Weights of a small GPT-style language model, trained from scratch on English Wikipedia.
Architecture: rotary positions, tied embeddings, capped logits.
Each number is 128 + 32 x the weight over its row's rms, rounded and kept within 0 to 255. Layers, rows and columns count from 0. The size above them is the row's rms in percent of the matrix's.

# layer 14 attention value, 384x384, rms 0.0778, rows 295-319, columns 288-383
size [ 80  74  77  79  76  78  73  74  77  77  83  74  70  79  70  80  68  80  78  76  70  76  68  72  81]
[[127 161 147 140  91 127 127  83  99 142 141 127 165 153 123  97 152 169 167 161  88 143 201 162 115 195 161 117 115 110 136 132  86  77 162 143 162 126 130 133  96  96  82 141 105  79 182  81 150 146 198 107  90 118 137 171 123 101 106 164 139 107 190 150  62 111  98 141 113  76 156 117  93 129 167 107 187  68  92 122 133 143 119 108 132 169 149 133 134  99 101 107 115  88 106 137]
 [ 97 145 147 181 122 131 134 186 113 135 132 127 171 190 147 141 145 124 161 151  64 128 122 158 159  85 154 145 184 121  96 137 111 126  82 140 151 167 146  53 140 125 115 172 121 107 148 124 166  94 127 145 118 111 101 170 110 169 214 104 213 128 127 158 176 113  80 100 143  95 126 167 134 154 150 160 139 141 147 111 160 160 160  88  96 109 155 102 186 143 143 119 188 106 163 196]
 [ 82 189 102 130 166 146 124  92 145 145 117 140 137  99  66 135 162  94 153  95 151 137 173 101  94 160  96 142 115  85 134 159 107 136 125 165 146  71 102 205 104  84  64 174 163 120 207  93 153 169 159 113  98 128 187 141 110 114  63 152 113 116 170 135 115  76  76 128  95 199 150 151 120 133 121  94 165 183  91 130  96 125 170 135  89 113 122 117 122 185 138 123 120 121  87 128]
 [ 75 161  94 107 186  91 147 105 135 128 112 138  89 162  95 143 106 126  93  95 194 132 155 146 151 171 128 139 110 122 138 113 187 124 102 100 108 139 118 119 143  84 137 131 120 126 130 147  79 111 215 108  57 159 145 110 123  47 156 123 110 113 156 132 119 129 133 103 122  91 128 152 143 184 124 139 118  39  98 145  95 124 178 116 115 125 182 131  60 123 139 132 120  88 171  94]
 [135 134 228 173  79  68 116 137 171 174 143 127 143 161 166 161 109 138 124  97  75  67  63 144 140  86  85 145 135 165  83 186 200 166 111 119 174 144 127 128 135 137 179 125  58 155 116 112 142 115 146 106 197  92 127 192 113 131 103 102 102  99 180 101 159 154 121 112 139  90  99  65 131 140 126 154 124 115 129 113 133 121 167 137 131  90 105 115 156  99 123 148 173 139 202 162]
 [178 139 108 104 105 115 117  59 109 172  76 130 132 158 139 107 100 150 137  97 169 107 137  97 170  90 161 138  71 158 164 147 188 210  90 155 138 157 117  86 110 164 126 102 109 141 196 164 149 133 137 101 157 114 113 149 145 136 141  87 135 104 163  99 146 158 181 101 168 139 109 148  88 139 195 173 108 112 102 118 111  86 115 114 112  91 160  94 128 117 105 168 186  47 151 150]
 [115  25 148 153  59  85 152 151 123 124 191 116 190 149 226 167 144 115 121 170 129 133  93 106  97 177 159 108 216 138 129 141  98 103 129  99 151 151  85 138 132 127 206 101 166 128  91 161 135  85 122 143 157 135 118 180 166 159  83 121 104 126 109 191 132 109 116 127 108 109 157  53 122  91 107 117 155 119 151 100 161 154 151 125 117 129  77 160 135 135 121 140 173 138 180 120]
 [125 163 126 116  94 143 103  96  83  88 115 141 108 112 130 124 118 116 122 119  87 137  91 111 121 176 156  92 174 128 164  90 101 161 144 139 121  88 143 145 146 122  89  64 165 144 173 195 160  99  95 117 124 110  58 117 113 159 162 133 135 106 167 173 175 128 123  73 159  92 156 156 153 124 104 123  66 102 171 126 160 105 121 148 117 134 121 190 147 173  82  45 103  84 132 114]
 [157 171  56 107 102 143 114 101 119 117 150 119 189 140 134 160 147 200 121 120 140 142 144 114 106 116 186 120 139 120 139 171  75  94  95 145 129 140 121 133 194 106  83 155 181  78 146 106 127 106 131 125 131 109 138 114  70 145  79 170 176 166 103 111 128  61 122 157 111 163 117 135  91 107 144 169  95  66  78 125 120 136 150 138  57 140 120  39 110 110 154  66  82  92  86 153]
 [151 116 138 139  93 179 120 176 134 133  79 131  77 115 139 136 146 139 113 145 108 109 193  79 121 135 155 125 131  92 121 109 122 106  71 127 103 113 160 154  77 151  97  83 190 150 161 126 112 120  91  94  69 128  70 127 138 134 139 123 193 177 119 178 116 162  85 162  95 132 128 108 129 113  96 139  83 203  92 121 150  99 165 160 152 127 164 214 158 141  81 131 102 153 125 131]
 [118 163 121 117 110 207 108 111 143  99 101 137 150 163 136 173 196 161 144 100 156 150 146 112  99 201 127  92 125  60 156  94  81  96  94 118 102 115 153 134 117  80  96  92 170 111 171 118 173 114 151 119  94 133 139 113 126 198 131 139 146 151 131 183  77  81  76 199  84 123 186 113  93 148 108 125  88 120 103 112 147 131 151 121 117 131 117 123 145 135 128 181  74 123  96 160]
 [105 136 199 107 122 199 112  72 111  76 157 118 137 132  86 135 173 207  67 126 141 113  52 128  78 208 158 131 111 162 114 116 131  93 130  95 105 140 129 119  71 109 162 161 110 176  89 130 192 157 129 183 136 126 133 158  96 169 125 136  83  83  72 113 112 154 154 113 104 141 161 116 179 148 160  85 197 121 147 107 133 134 128 103 150 104 112 144 115  82  96 153 103 181  90 139]
 [ 39 107 150 104 115  85 134  69  84 111 119  91 123 138 144 120 195  63 147 123 105 157 146  75 147 143 176 103 151 135 179 105 209 187 191 157 173 149 112 122  64 168 134 131 100 135 168 140 116 106 111 100 142 142 151 110 158  98 178 151 159 153 197 206 119 214 112 147 115 156 158 120 116 121 154 145  95 130 155 152  54 117 139 130 144  66 146  94  95 185 119 161 156  92 168 155]
 [ 88  87 105 151 173 138 133 110 146 104 133 147 117 104 113 141 167 146 114 108 114 143  89 102  94 187 164 104 176  82 128 168 134 131 123 132 152  99 108 113 109 105 180  84 211 161 119 181 187  44 103  92 138 128 118 116 155  93 128 120 140 138 129 160 176 147 103 144 104 141 130 117 168 169 141 153  92 131 126 129 184 157 145 126 163 101 146 123 157 105 150  86 144 144 113 134]
 [152 100  87 137 156 133 165 157 129  57 189 145 106  88 159  73 165 152 108 113 138 149 106 100  86 122 101 156 156 127 142  88  57 124 128 169 166 166 179 107 104 113 142 202  93 151 136 115 108 114 137 186 100 117  98 110  89 134 106 156 121 117  78 121 125 110 143 109  92 133  47 120 160 175 102 167  77 102 159 152 175 112  86 145 116 155  96 156 167 145 162  24 119 167 155 136]
 [181 125 122 132 140 199 124 147 163  70 142 174 145  94 136 160 132 120 119 155  80 130 118 184 161 100 114  90 134 124  95 181  56  92 163 188 144 178 164 140 197  65 151 161 170  78 115  90 154  89 106 129  77  86 152 126  98 152  46 159 179 159 105 120  91  90 137 133 175 137 114 148 129 117 107 115 104 135 122 159 139 128 117 156 127 155 100 121 133 132 184  41 107 148  90 137]
 [102 178  62 125 113 101 133 121  84  88  91 107 126 129  69 136 168 118  92 183 151 110 122 126 147  70 151 115 125 145  59 126 152 158 205 152 102 143 131 118  79 106 126 147  93 146 174 164 148 114  77  75  89 166 110 109 120  91 156 148 120  82 149 117 110 142 121 130 106 150 147 114 106  97 118 110 143 130 105  85  57 104 106 138 200 153 130  71  79 172 112 137 145 144 158 117]
 [156 131  90 139 140 102 116 102 177 115 141 111 111 102 170 132  82 159 138 131 113 144 106 104 140  80 159 124  62 134 133 128 173 124 159 149 103 154 163 117 115 150 149 173 110 130 112 115  95 161 110  73 129 149 138 110  52 135 128 171 185 136 113 104 169 131 176 156 145 140 104 138 150  89 144 114  99 111  94 154 139 143  37 118  98 185 122 136 100 101 113  97 101 100  54 130]
 [ 89 105 105  93 122  68 155 134 141  90  52 128  86 124 156 151 152 137 106 148 163 116 104 132 138 141 114 132 148 147  98 119  78  84 132 153  91 110 154 117 180 162 118  96 128 141 108 116  98 119 115  87  80 110  46 111 209 114 169 100 148 142  48  96 120  98 182 150 118 112  71 154 126 105 129 143 142 104 129 133 163 136 107 158 173 112 143 111 137 128 171 108 148 140 112 171]
 [112 134 158 156 178 167 152 132 124 131 115 167 148 132 131 159 181 180 116 118  68  58 155 115 136 163 128 198 120  82  66 132 152 188  86 151 118 153  94 131 113 188 177 168 128  93 113 103 139 145 147 109 126 114 123 151 168 117 127 121  94 144 102 107 173 146 151  93  83 109 164  68 150 160 173 121 143 207 113 105 122 192 114 132 112 171 116 132 145  69 166 104 147  87 121 143]
 [131 146 177 164 159 165 145 174 164  71  91 176 110 113 131 107 175 149 170 101 138 114 114 165  82 177 105 117 142 104  99  64  64 132 143  98 164 135 154 131 137  85  50 144  97  72 105  84 134 111 172 182 130 130 154 119  95 144 115 168 120 139  86 106 146  93 169 131 138 129 120 142 136 192 104  96 144 124  93  96 123 131 207 175  51 129  99 138 136  86 180 117  85 126 124 145]
 [ 78 141 131  84 124 115 124 116 141 129 140 164  41 138 127 131 155  78 138  91 127 154 165 139  94 139 142 170 161  94 118 182 169 157  76  67 130 147  89 106  92 126 104 111 114 132 186 144 111 131 133 116 114 154 140 142 137 132 125 148  96 122 198 129  81 118 132 163 121 139 156 143 139 159  85 150 181 105 162 197 152 162 125 161 126 135 165 140 134 139 116 162 162 107 169 136]
 [143 148  91 154 121 117 124 200 141 173 204 152 136 144  92 147 102  12 117 129 166 128  86 102 165 163  58 119 195 133 144 126 114 168 166 138 138  96 147 124 100 140 125 123 107 127 152 150 119  94 126  97 147 110 166 147 139 154 109  47 108 156 159 139 177 125  93 103  92 105  82 147 156 145  70 164 126 115 165 120 124 127 102 147 119  71 146 161  95 157 105 165 182 106 147  96]
 [107 175  88 109 109 130 127 134 200 167 140  73 189 147 105 117 115 150 156 122 155 152 184 156 147  69 100 130 141 120  90 130 197 134 140 118 159 142 141 149 125 149 176 155 132  45 220 135 133 146 106 128 155 103 168 140 109 117 106  99 132  94 155 125 140 152 175 111 100 133 105 131  83 136  85 131 119 185  48 126 112  74 134 117 113 106 236 113 129 140 113 160 115  82 103  90]
 [166 137 136 174 169 167 107 154 162 155 147 176 145 101 183 121 108 183  78 170 111 147 134 129  75  71 115  88 111 174 134  84 161  84 141 145  96 145 124 130 138 164 171 130  96 173 106 114 146 158 115 119 143 151 149  78  90  80 128 123 107 152  50 126 170 213 192  99 125 134  62 144  95 147 115 152 111 124 107 120 133 118 131 122  80 180 113 159 141  68  82 126  99 108 124 132]]
# layer 14 attention output (transposed), 384x384, rms 0.0621, rows 295-319, columns 288-383
size [ 78  76  87  81  79  87  77  78  77  85  92  76  78  79  82  84  76  81  83  82  81  81  76  77  78]
[[143  64 105  98 140 123 157 105 165 125 167  96 146 206 117 103 131 144 171 112 134 138 124 145 148 125 125 184  84 133 121  97 133 135 115 153 143 155 138 161 160 193  92 138  97 169 136 178 162 118 143 154  88 104  41 143 169 158 100 121 153 156  85 146 136 154 157 117 100 250 132  42 105 132 136 119 140 173 128  96 131  36  75 108  88 129 141 107 125  82 160 141 105 151 116  68]
 [118 151 125  66 145 136 164 138 185 154 101 129  82  91 150 172 121 100  92  68 148 110 134 119 163  85  93  85 117 158  93 130 128 121 137 187 140 151 197 145 129 119 104  94 157 127 151 103 116 145  66 167 142 132 107 129 135 104 128 168 148 124 106  44  84 171 148 124 101 127  67 125 163  38  96 172 128 118  99  71 139 112 104 154 176 121  51 163 122  82 158 119  82  76 104 116]
 [117 167 155 160 122 157 106  99  84 121 134 115 112 173 125  89 165 119 152 144  70 124  56 130 159 160 103 117 180  76 140  95 131 163 114 114 139 142  95 121 131 133  53 104 109 147 129 162 170  74 114 114 123 104 175  86 103 175 137 124 114 161 172  80 182 149 130 195  82 175 184 103 118  87  71 107 132  85 129 115 117 101 171 113  94 113 137 165 115  65 104 166  78  73 133 114]
 [224 134 125 180 143 100 144 107 117 154 120 122 166 113 145  97 118 168 149 140 106 168 157 122 150 164 132 102 189  75 121 134  74 140  86 167 134 139 122 182  81 104 110 145 114  90 158  95 105 151  82 112 138 127  93 135 164 137 122 116 112 126 106 176 114  97 139 156 125 103 111 132 140 110  79 117 176 109 154 100 179 175 104 103 121 169 150 105 117 152 129 143 124 183  45 162]
 [170 121 125 134 160 138 162 129 124 181 117 139  93 122 157 135 118 177 142 127  67 129 122 128 123 145 174  86 132 139 123 104 133  72 142 152 134 126 156 152 137 141  86  66 132 115 155 156 156 116  59  64 143 164 123 178 169 109 104 100 156  95 130 121 157 150 175 191 153 129  99 109  94 110 106 140 135  83 101 175 144 167  61 115 116 118 115 150 153 144 165 147 138 133 129 178]
 [124 139  90 129 229 163 111 105 116 117 162 102 129  69 175 113  96 184  93 157 143 132 110 177 153 167 138 151  96 208 141 145 103 113 186 167 144  87  90 129 101 169 153 148 107 113  53  94 102 152 110 107 129 135 116 108 153  86 154  86 122 126 107 169 125 117 108  83 173 144  92 113 154 145 117 143  94 115 119 165 147 173 134 140 107 121 109 133 127 196 124 144 137 218 159 138]
 [138 147  98 137 125 125 117 105  98 115 162 134 146 122 139 113 206 172 155 105 100 137 182 136 136  85 147 173 164 121 169 111 155 112 112 137 170  81 127  92 168  84 177 111 149 103 114 150 140 106 121 126 121 114 165  71 113 138 106 124 120 116 140 129 133 113 128 135 114 121  93 164 110  29 187 116 128 146  52 135 171 100 121 116 175 157 110 117 163 146 108 189  88 144 164 142]
 [114 126 132  89  94 139 113 170 143  87 122 133 156 147 104  99 133 148 119 142 134 118 125 138 163 115 122 175 166 161  74 114 153 128 201  39  85 149  60 135 143 124 175 155 211 141 166 142 109 130  89  92 109 138 124 112 156 163 104 133 118 138 144 163 145 161  87 138 134 151  63  91 103 144  67 143  96 135 164  89 157 194 112 131 146  89 189 131 148 179 189  98  81 150 176 131]
 [120 131 156 151 134  90 154 144 173 105  95 163  95 128 126 145  98 132  84 123 137  75 141 131 166 159  77 117  29 129 149  97 110  67 145 103 155 190 129 136 114 169 168  89 157 170 161  80 161 130 120  96  96 115 163  88 125 164 126 120 116 142 122 107 118  95 175 118 158 124 141  77 106 114 146 100 137 115 173 137 172  90 100 136  86  83 148 159 130 105 189 176 137 119 127 150]
 [128 175 114 103 179 109 113 125 143 118 125 167 169 126 115 116 118 135  97 109 150 169 146  83 111 153 129  99 130 145 111 134 182 160 153 115 171 128 174 161 154 113  85  87 134 166 128 100  90 119 144 110 118 119 146  98 108 124 115 160 113 130 151 170  71 128  76 168 114 146 154 123 129 125  90 119 115 108 150 120 140  72  86 113 104 145 108 126 117 168  77 115 126  83 101  78]
 [ 71 152 191 142 130 114 160 125 154 186 171 156 102  96  83  87 159 152 129 141 105 138 155 184 103 129 193 185 162 117 150 120 155  97 151 106 170 188 102 130 142 150 131 143 145 122 100 157 106 150 155  95 135 116 156 120 186 156 143 147 139 154  93 153 159 133 163 155  99 199 113  83 128 150 127 173 145 130 105 134 133 129 130  85 155 135 145  93 130 151 103 139 156 149 115  28]
 [162 196 126 142 114 114 139 119 153 153 139 172  80 164  58 146 175 172 149 165  60  98 109  78 125 145 140 156 174  62 118 100 124 162 130 198 136 129 125 160 144 155 134 133 157 126 139  74 155  89 135 133 119 204 115  84 102  85  76 135 127 173 164 140 119 127 151 131  91 162  97 154  88 131 125 154  55 129 163 160 122  88 112  94 129 117 123 133 170 109  97 190 123 135 131  73]
 [138 195 154 139 100 120 157  95 136 114 178  86  87 132 132 110 124 103 138 119 132  71 107  88  61  93 157 126 174 134 190 117 102  96 101 164 146 134 146 138 109  60 112 144  90 153 125 138 118 120  51 103 123 144  81 139 175 100  88 168 145 111  90 131 158  93 114 173 154 150 118 172 164  36  88 140  92 143  95 144 124 151 126 138 101  90 132 131 143  93 150 167 104 168 121 109]
 [129  92 181 130 105 122 125 132 150 164 175 196 122 131 136 155 136 123 101 181 140 201 178 116  93 118 121 235 142  83 140 128 166 157 179  97 132 179 165 174 147 129 190 104 162 115  91 133  79 136 201 186 132 137 106 166 141 137 127 103 151 106 162 214  95 101  88 175 127  95 118  65 120 128 114 173 149 148 126 124 111 133 157 144 158 158 123 125 140 128 106 134 127 146 100 126]
 [120 104 147 131 194 113 160 145 142 158 166 108 179 102  98 122 154  88 190 128 149 168 158 150 140 117 127  98  74 159 127 117 167 117 149 131  81 104 103 136 180  86 117 160 139 149 172  96 133  77 142 147 144 115 159  96 141 147 165 131 127  88 112 133  73 182 156 147 107  82  66 149 158 148 142 126 124 171 146 117 101 154 149 109 132 145  72  98  99 155 138 134 101 129 118 103]
 [123 104 140 138 101  63  69 145 103 144 104 130 111 153  89 144 182 147 202 121 129 117 127 140 152 127 119 141  77 161  83 170 142  85 108  96 181 102 155 157 130 180 142  83 115  94 125 186 159 166 123 143 109 168  78 117 143 128 141 134 107 125 158 140 114 146 123 136 155 162 149 171 113 119 166 154 151 109 125 138 155 131  86 142 115 192 119 170  93 172 106  84 134 114 163 129]
 [138 131 130 157  57 109 139 158 195  95  93 113 112 128 147  92 175  97 122 140 136 123 135 132  65 139  94 120 131 147 186 112 149 106 139 248 145  79 186 147 110  85 129 148 156 108 114 100  98 119 139  80 106  70  61  99 133  97 161 144 124 162  76 128 110 135 124 108 173 165 103  97 132 146 149 124 156 131 141  92 182 103 123 131 111 149 120 160  96 122 102  94 105 130 105 152]
 [135 139 190 132  91 119 120  94 121 181 133 138 121 169 125 160 130  99 151 181 160 137 113 108 148 111  72  56 107  96  84 150 129 107 150 127 137 111 102 136 147 168 121 128 153 130 137 158  48 162 122 140 127 125 103 120 165 138 209 142  99 118 123 167 125 138 162  65 151  71 160 111 161 130 121 118 140  66 190 147  71 170  77 142  96 135 183  98 134 108 156  52  78 154 160 136]
 [107 185  96 132  77  97  84  77 106 138 162 117 132 127 107 163  81 120 145 165 164 118 137 134 154 115  67 143 107 103 111 140 150 112 133  94 181 139  90  81 126 104 167 147  94 142 165  95  83 133  81 163 160  97 137 105 121 146 161 106  94  94  99 149 128 127 181 156 190 103 118 127 153 197 141 163 126 119 167 103 138 168 151 126  89 180 114 121 120  97 139 108  86 114  82 123]
 [111  60 109  80  86 145 112 153 183 137 178 113 104  77 139  91  87 139 100 210 123 134 116  82 101 146 154 136 140 103 109 114 171 134 171 147 164 114 140 132 155 171 103 167 129 100 106 162 122  80 152 118 168 160 149  15 125 133 123  81 148 122 118 159 121  65  51 104 110  81 142 168 134  36 111 135 152  97 114 134 132 110 147 127  99 175 148 156 105 150  76 107 125  97 165 143]
 [ 93  90 166 139  77 155  75 158 160 166 128 163 133 134  57 108 140 159 156 102 106 176 132 152 105 135 162 153  92 106 137 108 142  92 166 115 149 129  97 122 108  92  97 136 134 132 162 117 186 104 171 154 104 161   2 185 142 131 106 145 113 120 115 148 121 166 170 115 155 137  87 147  82 121  87  69 107 128 127 161 147 118 146 107  96 154 158 126 105 166 152 102 130 133  82 104]
 [111 158 108 154 131 113 160 155  85 154  72  48 107  91 129 129  97 168  99 112 160 144 122  98 181 172 121 156 103  78 130 163 142 130  58 140 125  95 119 146 134 134  88  85  88 125 130 102  96 163 183 158 140 116  45 205  85 109  89 157 161 125 152  91 137 107  90 151 118 116 155 107 129 129 157 138 174 129 147 100 109  83 159 116 112 104  98 124 126 133 122 174 106  79  96 125]
 [118  45 137 138  88  46 153 182  75 119 141 176 163 128 167 115 180 148 161  80 152 124 141 133 102 154 114 155 105 108 120 197 142 115 137  98 146 144 157 123 160 108 152 116 120 125 142 115 147 153 111 126 184 106 176 107 173  88 162 134 110 137 155  93  81 127 168 183 155 151 123 109 178 139  81  83 133 187 128 138 120 142 179 156  78 155 179 153 154 145 133 138 143 125 125 186]
 [149 145 133 138 148 180 127  90 154 117 135 103 157 144 125 153 140 120 139 120 144  67  83 175 177 133 132 130 110 152 135 168 112 156 126 115  61 127 172 119 199 192 123 142  72 135 169 110 133 110 145  70 125 174 103 165 196 126 163 100  89 166  72 189 110 126 114  89 154 138  89 160 109 186 155 142 142 137 117 123 155 120 126  87 147  90 144 175 159 159 185 117 140 147 138 171]
 [174 134 109 167 165 109 104 165  96 119 154 142 141 117 182 145 142 132 115  70 133 129 147 128 165 121 148 102 154 121 130 115 171 149  95 189 209 111  87  93  76  85 191 170  91 148 134 119  68 110 113  97  97 156 127 150 113  90 112 171  92 115 110 133 162 174  87 127 188 141 161 164  65 146 136 117  87 173 165 144 123 163 120 124 137 149 113 174 155 151 105  87 134 114 154 102]]
# layer 14 attention query, 384x384, rms 0.0695, rows 320-330, columns 288-383
size [ 82  84  93  87  87  85  86  87 106  89 101]
[[131 165 150 134  93 138 148 102  85 117  62 161 140  81 101 123 123 148 121 166 124  77 130 149 101 158 115 143 130 105 138 131  99 118 155 156 103 131  89 182 134 134 134  88 119 119 178 105 143 107 116 152 152 153 106 100  96 132 144  89 167  69 149 111  74 151 125  54 140 123 143 149 150 156 136  78  78 149 142 106 131  63 167 136 112 130 128  40 152 110 159  88 121 151 142 151]
 [118 130 170 124 153 174 152 189  87 130 214 179  94 146 133 108 162 119 115 136 113 124 194 126 150 145 108  87 255  66 148 165 160  76 168 158 191 139 198 124 157 105  76 125 136 131  80 179 153 128 172 137 125 155 157 117 159 166 153 151 193 126 131 125 114 117 167 124 101 176 126 161  76 111 163 140 107 123 170  64 130 107  71 152 132  95  78  78 106  89 140  96 139 129 117 134]
 [ 91 191 116 158 134  93  92 133 148 126  57 123 122 126 148 151 153 120 134 156 108 116 105 115  86 116 113  87 115 120 167  71 182 118 100 111  89 186  54 141 128 160 136 125 107 120 125  97 183 159  72 161 155 138 105 119  33  94 117 131  39  29 160 119 162 106 145 112 132 110 107  98 135 144 127  97  74  70 111 130 130 100  76 131  56 116 113 115 111  90 158 140 106  96 148 120]
 [159  98 102 147  76 111 181 112 150  79  63 124 128 146 214 107  88 164 135 147 119 153 112 147 111 120 145 183 133 107  90 157  70 126 127  46 117 134 142 128 161 116  81  88 156  77 116 150 164  95 216 102 136 138  96 121 122 101 156 143 111 155  92 101 166 157 115 102  77 117 158 104 150 102 153 166  90  90 167 150 128 126 103 120  67  75 138 129  66 140 118 133 113 151 127 122]
 [124  73 169 133 144 129 126  94 137  93 134  70 115 120 159 103 126 161 115 141 129 161 157  85 172  94 208 164 112 135 123 175  63  74 180 146 151  87 125 174 167 121  61 104 107  99 149 120 124 116 188 138 172 130 128 146 174 132 211 135 169 142 152  96 162 104 142 160 103  75 153  75 135  75 151 162 183 118 157  98 148 135 178 161 145  92 129  74 107  88 191 153 169 206 133 158]
 [150 157 104 160 197 140 143 137 153 132 133 142 160  83  91 149  72 105 118  62 169 136 151 121 124 116  77 116 153 127 100  88 160  80 129 207 102 125  74 167  86  76 117  67 125 125 155  93 133 135  66 202 132 112 104 158  92 165 167  92 156 127 132 155  87 125 134  97 139 144 122 117 139 185 118  80 114 160 174 117 154  89 158  95 163 103 135 108 104 103 111 132 156  79 123 135]
 [ 93 118 143 118 143 126 118  49 119  83 132 134 137 137 175 149 202 128 147 107 112  74  94 106 136 138 173 167  95 149  88 186 123  99 201 160 113 124  82 172 180 194  77 180 109 111 142 132 155 118 158 133 134 111 179 140 163  94 147 106 114 125 138  92 167 144 162 123 103 141 149  89 128 103 195 143 152  92 136 125 104  82 114 152 123 144 136 177 102  93 199 121 168 157 185 152]
 [166 129 122 104 165 109 199 123  81 108 164 135 185  93  96 134  75 126 138 162 162  73 162 127 103 108 141  89 124  99 168  63 102  90 164 103 133 115 150 145 150 123 135 110 130 118 151 104 149 175 120 125 119  51 100 137 126 134 135 108 110  87 179 146 126 124  80 156 177 155  57 131 135 137 118 136 138 119 206 142 178  95 112 117 194 161 137 134 157 117 112 145  75  85 141  92]
 [122  60 146 170 108 108 124  84 115 112 141 139 131 147 152  86 180  77  83 142 139 106 112  71 181  43 139 124 128 109  61 123 132 116 121 180 108  64 132 142 113 210  77 173 131 202 133  99 190 146 173 119 143 111 171  64 153 118 174 110 132 136 128  87 127 103 135 129  62 130 200 141 121 115 144 147 174  70 174 108 148 107 144 116 120 148 170  88 138  80 152 102 112 163 149 113]
 [ 92 150 119 137 109 142 146 169 127 117 120  94 139 115  71 119  91  84 105 115  97 141 165 135  91 104 110  99 154 132 103 109 123 148 146 148 183 152 167 121 138 131 160 166  98 144 163 107 138 188 110 137 105 141  89  40 153 170 192 114 145 106 141 154 142 104 110 136 157 163  50 126  90 167 133 149 128 148 165 167 124 140  84 144 114 114  60 102 133  72 111 126  91  81  86  74]
 [153  61 101 143 142 148 144 124 147 182 140 101 112 146 166 125  85  96  85 141 120 135 130 116  62 156 115 115 160 117 131 159  55 132 117  93  70  72 127 110  75 111 157 102 154 143  73 134 151 122  88 108 106 135 124 215 155 149  91 128 119 125 136  86 145 148 126 117  92 117 134 135  98 147  67  99 127 181 136 135 139 176 118 147  88 162  51 116 112 195 181 113 119 192 113 130]]
# layer 14 attention key, 384x384, rms 0.0671, rows 320-330, columns 288-383
size [ 84  83  97  95  76 103  84 103  83 101 126]
[[161 129 119 113 140  95 137 187 147 119 138 145 133 146 198 111  95 108 153 161 157 113  72 185  92 114 127 163 110 113 139 134  70 104 124  92 133 142 110  86 130 140 108 166 165 102 141 124 160 135 112 119 134  87 145 160  88 226  99 154 134 101 109  97 107 159 145 127 157 152 142 154 112 163  98  99 118 144 140 169 117 223  82 136 105 164 139 164 143 155  90 105 104 134 154 104]
 [142 138 118  97  80 137 100 105 133 165  93 139  95 129 143 142  90 175 136 119 124 113 194 132 147  82 141 130 110 127 154 196 169 109 119 113 151 162 141 105 114 136 176 118 174  88 130 130 170  66 157 137 238 120 128 134 143  93 130  66 144 151 106 110 155 113 141 122 113  69 172  81 142  90 150 135 109 109 110 187 136 103  94 112  89 111 126 132 102 130 165 138 103 117 154  85]
 [142 137 122  90 184  88 123 151 123 143 157 176 103 103 163 117 129  89  99 183 185 133 135 184 111 123 104  94 148 129 133  64 133 154 163 120 144  93 146  95 132 164 117  97 139 130 190 168 134 139 148  44 108 142 107 107 140  77 217 127 136  86 120 132 118 154 138 166 104 174 162 110 144 162  67 113 126 118 111 109 177 154 112 166  96 142  65 163 153 136 149  97 157  98 162  91]
 [142 159 120 163 137  73  91 148 144 171 173 177 113  85 113 103 111 183 115  81 132 181   4  88 175 133  81 147 154 113 124 105  93 172 124 131 135 102  77 112 111 101 152 103  89 139 158  97 127 110 148 144 108 167 148 161 119 174 135 145 178  78 181 152 114 158 125 166 134 195 119  90 140 160 144 116 121 120  95 103 184  61 144 150 112  99 158  74 118 110 133 157 149 112 133 182]
 [ 86 183 130  81 169 169 157 157 190 136 101  85 128  89  91 110 127 119 154 162 163 114 137  80 123  94 104  98 150 104 170 149  96 231 122  90 192 153 152 137 147 153 107 126 100 117 128 125 114 163 151 117 136  97 125 180 118 121 145 132 183  97 115 138 115   6  90 123  96  74 133 141 120 113 137 135 153 118 128 131 159  91 118 163 126  80 183 140 159 161 147  84 147 153 118 109]
 [149 110 159  98 164 144 133 203 107 111 178 106  84 149 101 118 142 149 154  81 107 123 146 214 132 144  95 114 117 146 125  79 124 102 107 112  99 113 134 119 136 120 145 138 145  82 186 193 144 116 110  93 115 115 111 175 163 123 108 146  93 125 120 125 149 118 143 145 119 167 106  86 128 101 136 193 106 149 160 115 134 177 155 134 104 145  69 148 202 154 175 122 137 159 104 113]
 [137 120 130  95 155 107 168 105 250 156 118 136 165 124 149 163 131 141 112 146 184 165 126 133 119 120 143  96 193 135 116 156 148 146 176  91 200 134 167 148 116 125  97 102 131  78 108 124 153 127 133  95 154 143 201 165 154  97 112 136  86 142 120 140 105  81 124 141  84  41 178 137 131 175 118 126 159 103 113 111 118 108 134 136 136  97 122 123 126 153 117 171 171 213 150 160]
 [144 154 145  88 147 161 160 181 103 116 150 136 137 164 176  99 123 137 183 140 100 149 132 175 103 169 125 175 131 119 129  93  91 103 130 139 105 114 113 114 154 117 117 143 120  82 121 172 168 139 142 132 131 119  95 198 116 115  82 130  93 129 113  59  94 136 159 106 175 158  89  69  95 124 102 176 133 174 164  99 115 161 173 108 119 106 114 133 123 165 157 170 133 159 149 130]
 [108  67 203 157 108 147 146 144 106 136 158 118  89 212 106 115 116 166 151 132  76 148 141 100 139 130  82 178 134  79 114 126 167 129 128 141 222 139 116  81  87 101  21 133 130 141 149 139  72 131 130 118 117 124 121 108 128  92 129 129 135 165 170 109 114 140 108 121 130 177 198  76 103 106 201 114 147  82 143  69 111  94 139 144  95 118  95 116 120  67 146 199 121 140  80 136]
 [165  86 154 101 138 108 153 183 121 113  93 153 112 205 141 172 107 132 166  68 132 152 113 144 110 158  92 162 136 115 133 157 127  93 117 102 108 120 140 157 104 126 163 145 139 114 119 152 124 126 114 102  63 166  73 173  94 140 166  70 149 131 128 126 153 180 142 117 184 199 121  54  94  94 106 154 113 143 135 156 104 163 177 137  96 169  95 177 131 150 161 135 122 102 118 106]
 [ 79  75 114 102 172 125 185  72 162 145 114  80 129 150 158 131 202 117  76  93  75 132 102 147 116 117 107 129 194 154  99 157 140 177 112 188 122 149 149  78  73 119 126  61 116 155  64 108 126 119 160 164 182 143 139 146 144 178 136 184 126 100 177 122 115 158 146 174  80 104 159 138 148 139 166  69 169  88 104 118 151 131 178 131 135 128  99 143 182  39 115 213  68 122  55  99]]